From a checkpoint of a small transformer trained on Wikipedia.
Size: MLP 320 SwiGLU, 3.88M parameters.
Architecture: RMSNorm before each block, rotary positions, no biases in attention or MLP, untied embeddings.
Training: a variant of Muon for these matrices, 108M tokens, 13233 steps.
Each number is 50 + 15 x the weight over its row's rms, rounded and kept within 0 to 99. Layers, rows and columns count from 0. The size before them is the row's rms in percent of the matrix's.

# v: layer 2 attention value, 320x160, rms 0.0602, rows 190-200, columns 0-79
# o: layer 2 attention output (transposed), 320x160, rms 0.0645, rows 190-199, columns 0-79
# q: layer 2 attention query, 320x160, rms 0.048, rows 192-223, columns 0-79
# k: layer 2 attention key, 320x160, rms 0.0469, rows 192-223, columns 0-79
v190 117:22 16 63 59 67 71 58 43 41 58 36 44 78 34 42 46 69 38 67 51 39 56 32 34 42 35 58 33 65 50 53 51 37 69 75 47 67 39 70 46 04 43 60 52 32 40 62 59 51 42 40 57 70 51 36 57 41 65 64 33 27 54 54 10 36 59 62 70 59 41 62 74 50 65 38 40 51 67 43 25
o190 120:60 53 39 44 58 25 73 32 45 46 60 38 47 47 48 49 64 75 43 47 66 42 55 75 49 71 55 29 85 50 40 34 57 34 49 48 46 69 49 72 59 26 40 53 39 36 48 63 58 51 37 24 53 44 47 49 20 74 46 48 50 21 35 42 79 61 37 41 26 53 56 23 58 34 40 63 68 42 38 49
v191 119:72 45 40 69 62 58 42 50 24 42 55 47 17 65 43 34 26 64 33 58 62 46 37 65 45 65 53 27 30 39 64 70 56 52 50 61 71 63 68 21 30 39 52 63 20 55 50 23 43 60 38 44 45 38 37 33 69 57 54 43 30 38 52 42 53 55 41 62 58 65 63 58 42 40 42 51 42 39 62 52
o191 114:74 65 59 42 49 69 72 39 55 69 47 45 32 37 69 49 47 50 65 67 62 88 13 53 36 46 44 44 67 60 75 40 78 59 62 48 38 57 55 71 55 70 50 32 62 47 43 67 75 24 46 42 50 67 55 41 80 53 64 22 65 69 43 60 74 36 39 56 29 87 68 86 70 45 54 59 46 66 68 63
q192 032:67 53 58 43 58 63 51 92 64 44 56 33 42 79 50 64 52 43 39 50 47 50 37 96 37 72 42 49 56 54 58 33 68 50 71 81 57 52 49 43 60 45 36 57 50 53 67 58 46 39 65 35 81 54 20 56 68 73 72 49 52 64 56 36 74 68 46 60 63 46 37 32 61 60 49 43 40 35 04 46
k192 024:65 48 47 53 48 67 44 33 34 18 23 36 52 37 48 58 42 53 58 65 36 44 27 45 95 68 81 27 55 65 40 11 53 41 62 64 65 57 44 65 48 73 28 63 52 68 58 67 13 33 48 62 32 55 68 34 51 32 50 41 46 58 49 57 62 65 42 52 43 63 50 34 40 60 48 57 79 04 52 53
q193 034:55 57 50 43 64 51 49 82 54 33 43 59 40 54 46 30 62 35 43 53 43 63 38 73 49 52 42 24 24 54 65 28 60 22 77 80 69 38 57 60 49 43 37 55 43 60 64 34 63 39 66 38 53 56 48 48 51 71 76 67 25 62 60 39 50 54 57 56 79 19 33 35 48 43 59 41 39 38 10 57
k193 035:55 50 50 63 39 69 26 45 48 29 35 32 81 37 58 73 28 71 65 61 47 43 31 52 99 74 55 50 62 47 34 38 31 40 67 30 55 54 45 27 50 74 42 48 60 56 48 66 26 32 60 40 22 43 59 43 51 33 63 77 35 61 22 50 52 81 42 50 44 50 64 51 35 67 45 55 41 18 54 43
q194 052:71 40 57 35 60 66 34 58 72 40 37 32 43 51 25 43 51 44 44 43 37 48 32 61 54 67 47 54 41 64 52 49 74 55 75 62 71 48 45 37 70 49 35 65 40 68 56 37 50 30 69 36 78 50 37 52 51 80 60 48 28 57 60 37 56 79 49 52 74 42 36 44 50 69 61 40 24 30 00 60
k194 044:75 57 57 69 47 65 26 49 39 38 05 36 75 43 58 52 36 68 62 55 62 35 13 56 99 53 67 39 66 57 46 61 34 52 64 26 47 62 74 34 42 59 36 37 53 59 50 57 30 31 61 58 38 58 63 44 60 46 49 74 42 72 38 41 57 75 39 41 44 63 63 61 50 65 52 45 61 19 58 58
q195 045:50 42 55 31 55 41 49 69 46 25 45 37 62 60 31 33 59 43 59 52 47 54 37 76 46 61 46 48 53 60 37 26 62 58 79 73 61 47 49 53 51 44 21 42 39 67 74 29 38 13 58 54 62 55 48 39 36 82 51 40 35 35 58 41 50 73 49 45 41 52 46 34 41 66 64 53 18 50 08 36
k195 036:63 55 54 71 39 77 32 49 59 36 15 26 66 34 61 68 41 58 50 59 59 37 22 68 93 56 59 36 66 63 37 34 39 47 39 30 44 82 66 39 42 51 40 41 47 64 45 65 40 26 51 53 38 55 50 47 56 33 70 74 43 69 22 30 64 88 36 62 35 67 52 63 36 57 59 52 47 18 63 60
q196 033:32 58 25 58 36 23 47 68 32 44 60 60 50 65 53 58 37 53 35 38 60 63 19 25 51 52 37 57 32 40 58 80 20 51 50 27 41 69 65 48 34 72 69 87 29 46 70 64 51 63 44 85 51 87 51 53 56 38 71 70 42 64 62 77 36 48 58 61 62 43 65 42 68 66 28 65 61 65 67 34
k196 023:42 33 64 48 30 39 35 64 49 48 87 62 66 51 55 63 88 57 43 45 69 52 42 62 50 57 29 39 12 25 51 31 54 34 11 49 54 64 53 47 43 61 36 50 44 47 47 39 50 45 57 55 37 28 27 58 63 44 61 36 52 45 48 34 50 28 75 48 49 59 47 55 56 47 50 18 51 23 48 75
q197 061:46 44 66 49 56 54 51 34 65 37 20 36 60 29 42 35 56 48 69 73 55 26 57 81 42 41 56 46 54 58 24 44 77 60 55 62 55 32 36 71 44 45 37 17 50 44 29 53 61 29 46 50 49 42 65 44 44 49 34 33 49 27 32 47 54 46 52 36 30 58 33 36 16 39 80 63 35 31 31 53
k197 031:48 51 48 52 57 25 88 54 48 74 59 61 38 52 52 40 46 37 36 42 62 38 72 72 09 29 38 76 50 47 69 46 55 49 29 54 41 32 30 68 58 42 64 55 68 71 69 29 63 54 61 33 74 50 41 50 47 24 78 63 23 51 64 45 32 39 64 67 47 25 63 34 64 69 37 64 40 75 38 34
q198 044:52 48 45 47 33 46 38 50 32 59 50 46 48 56 40 65 51 46 36 28 61 56 26 39 55 51 48 47 68 42 41 49 40 37 43 62 63 45 63 64 75 39 29 54 43 30 40 40 44 46 62 63 75 51 39 52 44 81 68 63 35 55 51 48 56 68 63 36 69 69 43 41 54 79 40 44 32 64 65 45
k198 053:57 47 57 45 46 64 56 36 42 38 28 30 56 29 76 38 30 59 40 28 69 11 04 67 77 75 57 61 50 72 38 57 53 59 46 29 35 50 32 46 44 60 65 49 54 58 72 39 33 50 48 35 38 43 57 61 39 43 73 69 64 63 31 22 43 66 35 68 43 37 68 31 43 58 28 46 45 50 46 61
q199 037:66 48 42 70 75 77 29 48 52 46 37 34 32 58 68 46 62 37 65 84 50 44 14 24 23 43 49 69 53 51 56 60 71 34 51 43 53 67 71 56 77 39 15 33 61 47 53 21 59 57 46 45 59 01 56 66 49 67 39 25 41 55 51 41 63 63 56 56 62 62 62 32 65 14 47 49 59 44 20 53
k199 038:53 75 70 54 59 52 48 54 41 37 49 72 47 35 24 80 70 65 59 63 25 63 57 45 40 54 77 28 42 51 48 45 52 94 57 47 40 59 40 54 56 19 72 69 42 65 64 79 69 61 48 73 43 74 32 48 65 59 41 33 27 39 38 60 50 63 38 33 66 68 56 58 67 57 65 31 70 54 54 32
q200 050:38 66 56 89 53 36 45 08 53 65 17 53 77 47 50 47 33 25 34 51 34 39 55 57 50 66 48 45 55 61 61 38 37 45 52 39 50 52 76 12 61 40 74 42 61 50 41 48 53 51 36 29 63 55 31 55 61 48 64 64 59 27 66 51 40 28 54 83 29 47 67 70 52 99 24 40 41 63 38 32
k200 036:33 53 36 48 58 56 85 72 70 38 44 48 36 86 61 43 43 40 62 40 54 40 54 54 55 56 68 83 49 37 27 81 56 72 49 61 23 40 36 79 56 49 35 51 51 50 60 56 68 55 50 83 65 30 45 72 18 74 56 65 66 59 62 43 33 56 23 61 32 38 76 58 55 55 34 28 67 72 57 69
q201 071:48 54 50 29 17 32 67 55 47 54 64 81 61 55 23 61 32 47 49 11 49 62 68 46 54 67 55 35 53 60 59 50 19 64 58 57 39 44 39 33 44 54 91 80 47 62 44 79 32 64 33 40 44 83 36 57 49 47 57 81 67 48 60 57 58 47 35 36 50 46 55 65 42 88 38 43 35 74 73 44
k201 058:52 34 47 51 46 60 49 51 51 59 55 40 52 50 84 16 44 42 25 44 68 21 31 63 59 45 34 75 54 63 28 42 48 20 54 45 77 59 69 46 45 77 26 29 45 31 40 20 29 35 45 33 54 16 70 66 35 37 74 66 67 46 52 32 59 49 46 74 43 29 45 34 35 53 40 63 24 48 49 72
q202 061:53 44 58 59 72 66 52 41 52 55 47 33 38 36 75 49 53 79 67 83 50 36 59 62 71 29 79 42 48 44 13 57 47 59 26 59 61 37 43 54 50 46 10 39 50 43 34 39 55 37 60 58 30 24 61 60 42 43 29 08 52 49 40 61 50 63 44 24 39 59 34 57 45 28 68 67 61 13 31 62
k202 044:54 80 25 50 38 26 75 55 70 47 47 50 51 36 22 54 35 47 36 75 40 77 68 37 18 29 36 57 46 19 65 37 54 61 64 60 36 26 81 51 53 37 51 32 63 50 62 71 42 48 60 49 57 77 56 27 69 60 42 47 18 43 48 72 32 40 64 27 35 75 28 61 66 42 54 70 33 75 43 28
q203 027:35 38 32 71 75 55 35 24 47 52 14 48 65 33 54 36 54 41 45 36 63 39 39 26 54 52 27 39 68 47 59 68 63 29 51 49 81 31 53 71 73 67 44 13 37 19 50 33 67 48 56 30 62 52 64 29 49 67 45 60 37 50 45 40 42 37 63 42 07 72 48 47 37 60 39 21 49 74 62 63
k203 024:79 36 59 39 46 55 90 40 45 45 83 59 24 53 50 46 38 49 37 34 52 44 51 66 26 45 50 71 53 27 58 55 60 71 26 40 41 68 51 40 59 36 66 73 71 64 46 41 77 59 40 68 57 70 46 63 21 52 58 46 53 41 54 24 36 47 55 62 88 45 66 28 53 54 26 44 50 53 40 49
q204 044:66 58 50 42 64 70 44 58 49 31 61 44 46 22 72 22 46 61 61 63 72 42 31 39 40 49 56 60 76 25 32 39 78 55 52 45 68 48 37 82 57 51 39 36 47 32 40 55 59 45 44 27 33 00 48 49 71 56 28 19 55 72 22 52 50 33 45 28 67 47 51 34 52 16 59 51 34 34 59 69
k204 039:47 52 70 87 65 53 56 50 54 54 72 63 53 25 33 61 70 42 41 62 41 73 65 39 15 27 44 63 46 55 58 60 47 63 32 55 64 60 56 35 65 48 65 57 57 60 52 66 51 48 31 47 61 65 29 43 62 40 44 70 29 28 73 67 68 50 75 49 74 49 38 56 76 58 66 46 61 36 32 24
q205 049:58 54 67 78 66 62 13 51 33 39 48 31 46 42 67 17 64 57 55 88 56 47 28 42 35 35 49 57 51 38 45 35 86 36 38 36 47 42 50 71 36 46 21 46 62 34 53 26 63 40 48 52 65 17 40 45 62 67 26 28 48 55 53 51 36 26 79 61 59 51 54 35 39 23 76 65 57 37 40 51
k205 045:36 62 73 50 59 48 51 58 55 46 59 62 58 56 25 89 69 41 72 78 41 72 59 35 28 56 56 42 43 37 41 56 60 73 39 79 28 67 40 53 54 37 64 57 56 54 43 70 70 62 57 39 39 48 41 42 71 47 33 42 37 36 56 74 58 57 50 29 58 56 38 63 95 37 47 46 72 46 56 31
q206 041:44 72 57 55 41 47 61 29 36 57 56 66 69 32 46 36 46 53 78 64 56 42 74 59 55 48 66 23 58 52 42 33 33 66 37 45 46 31 43 16 56 46 53 46 64 57 34 69 47 60 31 34 33 52 35 66 57 29 27 43 59 27 50 56 50 36 34 35 33 71 52 54 40 46 51 63 38 38 52 47
k206 030:38 62 27 54 66 32 68 61 89 69 73 62 41 62 42 29 41 33 41 46 57 67 71 48 40 30 47 91 51 39 29 35 56 52 60 56 45 27 76 57 64 50 39 41 53 35 41 39 48 51 44 39 74 30 72 50 41 60 58 33 53 28 69 75 48 20 54 50 29 16 47 63 59 44 57 68 44 72 54 47
q207 076:44 52 30 47 31 34 53 51 51 51 43 69 63 64 31 57 37 26 33 03 42 51 51 48 48 79 27 47 60 61 76 51 39 44 68 49 50 55 54 49 63 49 92 62 50 50 48 70 38 60 32 44 68 82 41 47 55 62 77 96 51 54 62 47 53 34 47 61 46 55 66 51 56 94 32 24 31 88 75 40
k207 057:57 31 75 47 60 78 50 43 35 59 42 47 47 50 85 29 39 45 38 36 80 21 31 66 66 53 48 64 56 69 33 49 45 41 34 31 66 67 33 44 42 71 57 52 45 46 49 24 51 60 42 52 47 12 52 87 28 47 67 59 74 48 50 19 69 65 31 82 66 22 72 35 28 58 29 31 62 43 41 78
q208 028:61 44 61 70 46 63 28 26 44 38 49 48 60 60 70 55 20 55 55 30 38 57 77 64 43 57 47 44 85 45 46 27 55 68 31 82 61 28 39 70 58 43 56 55 16 49 28 42 58 49 19 54 52 21 28 51 48 43 37 59 53 37 37 48 64 49 29 42 29 46 66 27 52 60 27 53 76 30 45 55
k208 028:48 63 51 55 61 62 43 45 47 44 14 51 50 32 37 67 40 73 54 71 35 32 23 43 99 60 59 70 85 51 22 43 31 65 73 31 49 58 52 37 68 56 36 24 64 59 53 48 17 45 50 56 24 51 71 37 38 54 58 61 28 56 21 47 51 73 43 47 59 67 74 67 26 57 56 58 66 31 43 39
q209 035:34 57 65 79 55 64 58 02 38 42 62 50 42 55 68 63 48 56 58 35 40 38 68 40 45 62 66 47 69 38 28 67 46 45 36 40 38 33 54 66 65 32 86 45 37 41 21 70 55 81 22 47 29 17 47 44 45 39 40 44 70 65 45 66 57 24 26 58 33 51 57 67 68 55 35 42 97 44 86 48
k209 020:50 47 38 57 51 41 61 88 56 55 56 56 50 38 29 20 57 54 32 70 68 61 42 35 41 25 37 45 64 46 67 58 56 75 38 38 51 45 79 68 44 49 57 40 67 80 50 28 64 61 35 54 71 33 58 68 62 46 41 27 45 72 68 33 18 60 63 56 41 41 57 40 60 39 32 49 27 81 59 58
q210 048:48 65 44 75 60 61 57 19 53 44 56 41 30 40 52 53 49 38 69 39 59 25 70 40 50 75 59 40 50 45 29 45 73 40 34 42 38 36 55 47 62 32 79 32 51 39 46 66 66 65 36 13 35 33 52 65 69 55 25 36 55 44 50 68 63 09 41 32 30 50 40 60 69 47 64 45 71 36 71 63
k210 036:61 52 39 29 63 53 71 57 46 77 56 57 19 66 08 44 69 54 44 40 50 64 42 43 10 42 46 71 41 37 55 62 63 85 58 47 23 45 58 67 57 15 56 55 48 63 64 47 64 76 30 46 81 60 43 62 47 63 40 28 53 36 61 52 35 40 40 52 63 48 63 56 68 49 48 51 42 88 53 46
q211 042:33 73 45 77 48 50 46 19 65 28 54 29 54 37 48 45 51 48 60 48 67 41 74 38 57 49 61 56 34 44 41 65 58 50 45 38 17 34 46 42 37 50 82 49 51 41 62 62 73 46 32 22 29 34 61 56 35 41 39 40 55 44 56 67 55 25 47 45 15 48 44 63 55 33 63 57 73 43 71 54
k211 037:43 30 48 40 66 36 89 59 55 69 84 65 43 72 51 28 68 23 35 36 76 61 75 61 07 45 46 47 40 37 66 52 66 56 38 53 56 44 41 66 55 45 53 57 45 39 56 50 79 60 47 44 72 45 42 51 50 40 52 43 68 40 83 48 34 22 69 54 45 38 44 56 60 34 34 54 35 78 44 43
q212 034:52 34 49 46 48 34 52 54 34 57 70 53 66 56 60 43 58 52 39 71 47 64 27 65 41 44 57 53 48 57 52 40 24 47 60 64 57 46 44 37 58 52 07 68 51 61 42 28 31 50 58 66 78 73 37 34 65 61 77 62 41 63 60 28 39 70 62 54 71 52 59 35 57 60 43 51 38 52 31 38
k212 033:50 48 56 61 46 76 29 54 65 13 17 24 62 48 81 45 36 50 57 48 62 30 31 44 85 67 61 30 66 68 31 45 27 42 42 40 55 55 54 34 57 62 19 40 36 54 58 63 40 10 60 59 27 42 75 52 42 51 79 77 65 72 41 35 39 72 31 72 31 66 56 60 24 62 52 56 49 20 57 68
q213 068:40 76 51 63 42 41 56 24 62 22 45 50 43 36 36 41 48 39 83 45 59 34 79 42 40 62 37 52 58 43 52 48 74 52 48 35 26 47 43 45 35 52 84 31 57 46 62 65 66 45 27 23 36 34 57 47 47 40 36 47 52 45 46 55 52 18 46 65 17 49 58 55 33 26 75 40 59 50 60 45
k213 067:43 26 42 37 66 35 51 56 49 75 89 72 33 72 36 52 75 42 41 36 46 75 83 43 19 34 35 60 29 26 60 47 67 54 34 58 50 47 36 74 57 33 64 62 46 46 50 43 79 73 47 51 64 47 43 58 51 52 27 15 55 41 77 62 46 24 69 48 62 39 49 38 74 35 47 50 53 64 50 45
q214 058:64 53 59 59 58 65 39 38 40 31 57 43 37 34 51 22 47 55 82 62 68 22 43 42 36 58 50 69 56 42 35 29 96 60 52 48 50 62 32 69 51 61 40 30 43 57 48 55 59 53 45 46 49 19 56 65 61 46 24 19 42 62 20 41 48 46 49 42 55 60 41 26 31 14 63 54 40 26 48 64
k214 052:65 55 59 57 69 60 44 52 60 64 80 77 34 35 29 70 75 51 38 58 52 78 66 47 28 18 34 56 30 57 53 61 62 57 22 36 57 72 34 62 49 37 72 50 34 61 48 39 60 74 31 51 52 54 43 59 50 30 43 25 38 33 66 66 76 52 69 54 80 54 56 54 72 39 53 30 82 53 39 32
q215 046:58 43 49 27 21 31 73 41 70 59 60 62 54 57 31 76 27 38 47 30 41 50 71 57 50 60 62 29 56 57 55 53 16 60 60 52 47 55 41 22 45 57 93 71 53 73 55 83 39 61 38 47 34 79 57 46 53 29 51 66 65 55 49 51 57 56 25 45 40 42 52 71 39 86 39 49 36 60 57 48
k215 028:30 50 08 57 41 44 54 74 39 56 53 36 42 80 61 09 55 59 23 46 38 50 42 56 63 59 48 59 37 30 34 28 49 29 89 38 75 42 66 39 34 67 13 44 41 36 56 25 42 30 52 44 63 55 62 72 24 63 43 66 45 51 51 41 52 30 59 44 45 43 46 44 33 55 52 63 36 60 50 78
q216 051:52 65 45 47 57 48 39 47 44 55 44 72 58 60 45 55 38 25 19 28 24 52 54 30 51 63 59 55 68 57 65 39 28 55 54 47 51 41 66 31 74 41 65 63 58 46 39 46 35 57 34 36 73 55 27 73 53 58 84 72 52 47 61 36 62 60 36 66 67 52 65 71 67 97 12 34 47 63 53 44
k216 047:46 55 59 47 46 62 71 36 51 37 17 25 42 45 59 49 32 59 59 35 64 24 17 49 86 60 65 72 50 66 31 68 52 57 55 34 34 49 45 58 46 57 43 46 43 54 56 47 28 54 37 57 39 09 63 59 39 61 60 66 51 69 37 46 46 64 23 55 49 38 63 46 43 62 35 33 60 52 56 69
q217 068:53 55 58 92 72 58 25 36 32 44 23 30 52 47 78 29 62 44 40 66 38 50 31 46 51 32 36 68 48 47 52 44 77 37 48 44 48 52 58 65 62 47 13 37 52 33 46 19 70 35 59 39 74 23 41 46 55 80 46 46 42 56 58 50 39 33 76 80 58 47 51 27 53 45 51 58 62 44 33 41
k217 048:48 61 66 30 74 65 43 52 55 40 24 61 61 41 29 88 55 41 78 47 53 47 48 45 42 68 74 46 60 50 36 78 53 84 25 51 12 58 33 69 66 32 76 57 54 71 52 78 55 54 48 65 46 48 52 54 64 48 43 56 46 60 46 52 53 71 21 47 60 50 59 49 70 41 36 28 86 57 74 31
q218 058:45 37 52 63 58 47 24 53 54 40 49 32 45 55 52 58 62 60 42 73 50 41 39 71 58 26 42 56 24 50 35 69 76 45 41 45 38 57 40 81 40 45 33 33 52 46 50 44 72 34 72 82 52 55 74 37 33 61 36 36 48 47 59 68 35 53 57 64 28 50 32 28 47 16 74 73 77 43 41 45
k218 051:53 39 43 35 34 45 34 63 44 44 55 51 52 64 41 79 70 64 65 61 32 78 50 27 37 70 38 14 36 33 62 42 64 52 52 77 64 39 60 46 51 29 48 48 45 53 64 48 77 66 73 56 41 76 40 44 50 65 24 09 49 60 35 68 42 42 53 23 66 64 57 50 45 42 48 49 39 58 77 32
q219 028:42 45 65 58 65 49 50 05 54 53 24 28 38 46 73 65 46 67 64 67 44 39 71 80 73 34 47 46 51 41 22 30 36 59 33 56 53 40 41 53 52 49 24 25 59 41 47 39 50 33 58 42 34 28 75 35 56 47 27 06 52 45 41 46 49 36 45 56 28 53 38 64 27 48 57 71 49 14 35 60
k219 024:56 65 16 37 21 26 69 44 49 58 47 54 44 40 28 37 30 56 26 54 56 62 69 52 34 35 46 62 48 22 47 58 43 51 37 60 23 39 56 59 44 40 51 52 39 54 52 65 58 61 62 50 57 49 58 72 60 62 37 57 45 39 58 68 22 27 42 37 28 69 37 59 85 42 61 52 71 66 44 43
q220 042:69 42 39 23 65 67 42 99 52 49 79 45 19 75 58 64 54 55 26 47 46 60 24 45 50 45 55 63 35 55 61 70 49 55 44 67 38 54 49 74 45 40 25 56 54 44 60 25 44 51 72 69 56 60 52 64 25 67 52 45 49 61 62 50 63 95 45 39 70 37 41 63 77 28 47 47 70 50 34 59
k220 040:48 69 57 47 17 48 46 39 34 35 22 42 57 35 41 63 60 81 56 63 33 50 31 39 63 53 40 30 60 65 47 23 53 45 70 50 61 60 71 33 36 47 31 48 48 50 47 73 33 47 52 38 32 61 47 46 59 60 58 30 37 59 16 29 51 62 41 39 60 80 44 39 33 65 78 62 31 42 51 36
q221 046:52 60 50 60 54 54 33 61 44 43 58 43 52 34 58 17 48 36 41 46 57 50 10 34 37 67 39 78 60 43 64 15 85 33 61 41 64 58 45 69 62 49 67 38 50 38 44 52 45 60 38 29 60 27 35 47 65 64 59 59 61 62 33 40 51 18 71 65 66 47 71 29 63 43 49 26 40 71 61 47
k221 037:53 43 93 81 67 77 54 55 64 62 49 61 43 59 46 78 73 38 62 55 55 58 71 46 35 45 41 52 47 60 44 72 37 65 31 69 49 81 32 39 50 57 54 69 35 62 38 47 75 56 45 64 49 26 22 75 39 45 52 59 49 41 69 74 78 60 45 63 62 42 39 53 72 60 50 42 78 30 41 27
q222 036:56 43 46 30 26 54 77 63 65 48 64 64 58 54 33 77 60 56 50 08 38 62 72 49 52 64 47 18 47 64 67 70 08 48 59 61 26 39 40 23 45 54 59 78 55 71 47 58 50 60 38 52 39 87 40 55 42 45 61 73 50 45 66 59 67 69 44 22 57 56 51 56 43 82 47 53 45 64 68 47
k222 035:40 50 29 15 38 47 54 36 35 43 36 33 57 58 64 42 25 47 29 40 62 17 18 71 62 59 59 57 51 77 46 41 44 42 63 36 70 51 66 62 51 49 43 31 61 33 59 31 22 41 45 38 49 59 76 29 53 20 72 58 50 45 33 11 46 66 39 74 45 44 57 46 36 53 41 60 24 53 39 87
q223 058:62 57 58 65 68 74 24 52 25 41 39 46 63 39 58 11 46 41 49 57 57 53 18 20 34 52 47 59 75 30 53 32 75 35 66 40 66 53 44 59 60 44 37 52 59 35 38 45 65 61 43 09 69 05 35 53 67 63 44 44 49 60 44 42 52 21 72 64 67 49 59 37 50 42 55 48 43 52 57 37
k223 048:45 69 82 72 70 55 59 61 61 49 66 55 57 23 32 74 68 29 61 59 39 61 57 53 25 56 66 65 42 60 43 69 46 80 31 59 41 69 44 41 61 46 67 51 44 70 49 64 57 52 22 49 39 42 36 54 56 29 45 71 34 33 63 64 64 57 54 49 62 52 40 55 82 48 42 49 83 33 42 49
v192 051:80 59 53 46 53 68 27 46 32 67 43 62 43 80 40 46 21 63 45 42 58 61 48 24 66 34 45 81 34 68 46 30 30 43 10 55 57 44 80 77 39 56 39 66 48 42 39 49 56 50 50 38 49 30 52 74 34 60 57 66 45 36 37 71 34 83 53 56 55 64 36 58 47 50 56 71 63 50 61 63
o192 063:50 53 51 30 60 55 64 54 67 50 24 04 61 40 72 58 55 50 54 52 71 59 59 73 30 48 66 68 25 51 45 29 82 60 81 46 35 37 30 41 43 54 28 51 55 62 45 05 34 20 67 75 43 57 40 26 41 53 21 41 51 54 38 24 69 55 54 44 48 40 44 48 61 42 76 75 69 39 50 50
v193 044:51 44 78 39 53 83 64 30 55 51 67 62 40 38 62 64 31 61 64 50 51 53 64 23 37 46 59 58 25 77 44 51 37 25 44 60 56 80 53 65 32 40 56 36 39 62 37 41 49 42 50 41 40 22 48 30 36 60 85 33 34 44 51 65 59 70 34 36 38 52 38 39 35 43 62 64 61 37 48 65
o193 064:29 63 05 56 65 35 44 62 39 58 22 29 31 40 56 49 66 72 58 35 38 47 19 73 45 68 56 92 28 43 50 45 54 57 63 51 37 24 45 46 65 69 29 39 48 43 51 07 41 22 61 63 58 30 50 85 45 56 43 27 34 62 68 38 35 61 44 60 61 38 44 26 57 15 52 71 49 56 38 67
v194 042:70 39 56 43 76 62 53 11 49 71 78 44 29 52 66 73 13 54 23 74 57 42 43 53 48 40 79 52 69 69 47 31 28 59 65 64 56 59 62 39 54 33 32 20 61 69 07 55 35 62 59 37 39 56 43 33 55 69 58 52 40 57 24 46 52 63 51 58 50 39 48 70 51 51 71 45 27 45 56 41
o194 051:28 61 41 70 62 70 80 61 56 09 10 58 51 41 63 61 39 76 50 19 43 38 64 80 74 68 30 42 35 49 52 40 65 48 53 23 42 38 82 24 55 34 31 53 50 40 61 51 49 43 44 27 64 71 36 35 46 45 56 37 62 42 93 56 58 37 51 49 87 70 44 50 51 63 44 33 71 55 60 60
v195 044:51 69 69 32 26 51 51 25 62 32 46 47 28 52 39 54 54 58 38 50 69 54 44 55 39 37 25 44 41 24 43 72 31 72 34 53 45 74 62 73 31 53 61 61 39 31 56 38 62 47 62 33 60 28 63 63 63 47 70 65 54 54 23 38 51 71 61 55 29 78 20 45 37 39 54 50 55 74 34 49
o195 054:80 44 37 38 23 64 34 48 36 59 40 51 53 57 36 45 69 70 33 54 32 74 46 48 51 51 60 48 51 47 30 42 73 39 57 40 49 05 34 67 50 64 37 53 69 47 40 44 50 37 50 50 46 47 63 43 56 71 26 71 79 47 45 56 65 41 59 22 53 22 49 42 82 68 67 42 59 12 59 31
v196 052:31 41 22 51 54 33 46 68 49 65 70 46 36 59 53 65 66 39 38 73 48 75 48 54 35 63 59 34 48 41 69 71 55 82 69 52 48 36 48 42 63 51 49 60 68 60 50 57 53 67 41 49 77 82 48 45 50 46 29 63 42 48 57 19 60 04 69 48 46 71 39 70 75 51 47 61 32 53 34 22
o196 065:53 56 93 62 33 69 55 48 64 30 76 69 59 44 22 28 44 54 36 40 54 43 59 55 58 46 31 32 81 37 20 63 51 30 47 40 49 72 49 60 71 42 53 55 47 48 55 89 45 52 34 21 38 62 48 46 45 53 88 41 68 42 55 65 39 37 48 36 42 42 63 47 34 70 38 25 55 66 61 45
v197 039:61 68 70 24 28 58 39 48 39 59 16 62 30 26 64 61 52 56 55 46 54 27 38 43 80 49 56 50 47 65 16 57 32 50 43 29 44 77 55 64 46 70 31 56 47 31 40 60 59 42 48 38 41 26 42 61 42 53 62 61 48 45 44 42 49 81 64 52 51 51 45 37 30 65 72 76 81 23 60 62
o197 050:52 55 21 52 68 34 50 36 36 35 38 41 44 63 66 54 63 63 40 46 57 73 50 54 56 57 59 66 34 79 67 47 58 69 54 66 41 27 63 53 67 51 42 49 47 57 50 08 63 41 62 84 60 40 62 45 40 26 19 47 53 53 34 42 60 73 40 58 55 57 41 33 58 45 45 64 58 46 34 54
v198 032:46 30 39 43 43 46 63 31 46 67 90 51 40 43 28 76 75 34 54 66 71 60 51 63 45 48 50 36 60 54 42 46 34 63 63 61 49 79 57 19 29 34 38 30 56 41 21 63 30 49 72 54 79 51 41 38 82 48 51 56 61 00 51 29 61 44 49 66 42 55 32 52 38 47 23 43 43 40 36 23
o198 042:38 53 36 49 47 56 33 75 44 45 39 92 48 35 61 36 54 46 56 32 44 40 59 48 77 46 11 47 48 50 48 76 73 45 42 40 48 36 67 35 49 69 71 67 30 69 19 53 50 49 49 34 25 40 51 85 29 41 99 39 58 61 74 50 41 43 08 50 48 38 78 49 71 50 49 32 43 59 52 44
v199 036:38 59 67 38 48 45 52 53 41 44 35 41 32 37 55 51 39 73 53 52 34 37 50 39 71 46 27 47 56 30 59 78 39 48 36 38 38 61 59 66 45 89 64 67 43 29 75 76 75 68 54 45 54 44 56 23 57 46 77 41 50 42 50 25 70 59 70 40 44 99 51 27 38 43 64 56 73 52 44 62
o199 046:45 79 37 50 46 75 35 36 52 47 51 67 60 61 53 15 42 67 43 59 59 54 54 64 69 48 58 39 54 66 43 50 32 69 56 67 48 58 51 56 78 30 57 51 56 39 34 36 51 25 55 67 49 49 65 70 43 35 43 53 57 60 20 52 37 70 20 44 42 07 24 40 47 47 53 75 45 10 59 48
v200 054:61 32 59 31 34 49 45 33 42 57 79 62 64 49 25 55 63 49 81 42 56 75 50 64 35 29 59 38 57 68 59 59 74 31 43 58 51 77 24 55 43 48 62 48 55 72 40 24 60 69 42 54 49 77 26 79 81 33 59 20 73 38 45 40 41 19 61 50 58 58 72 63 67 44 26 40 60 64 51 46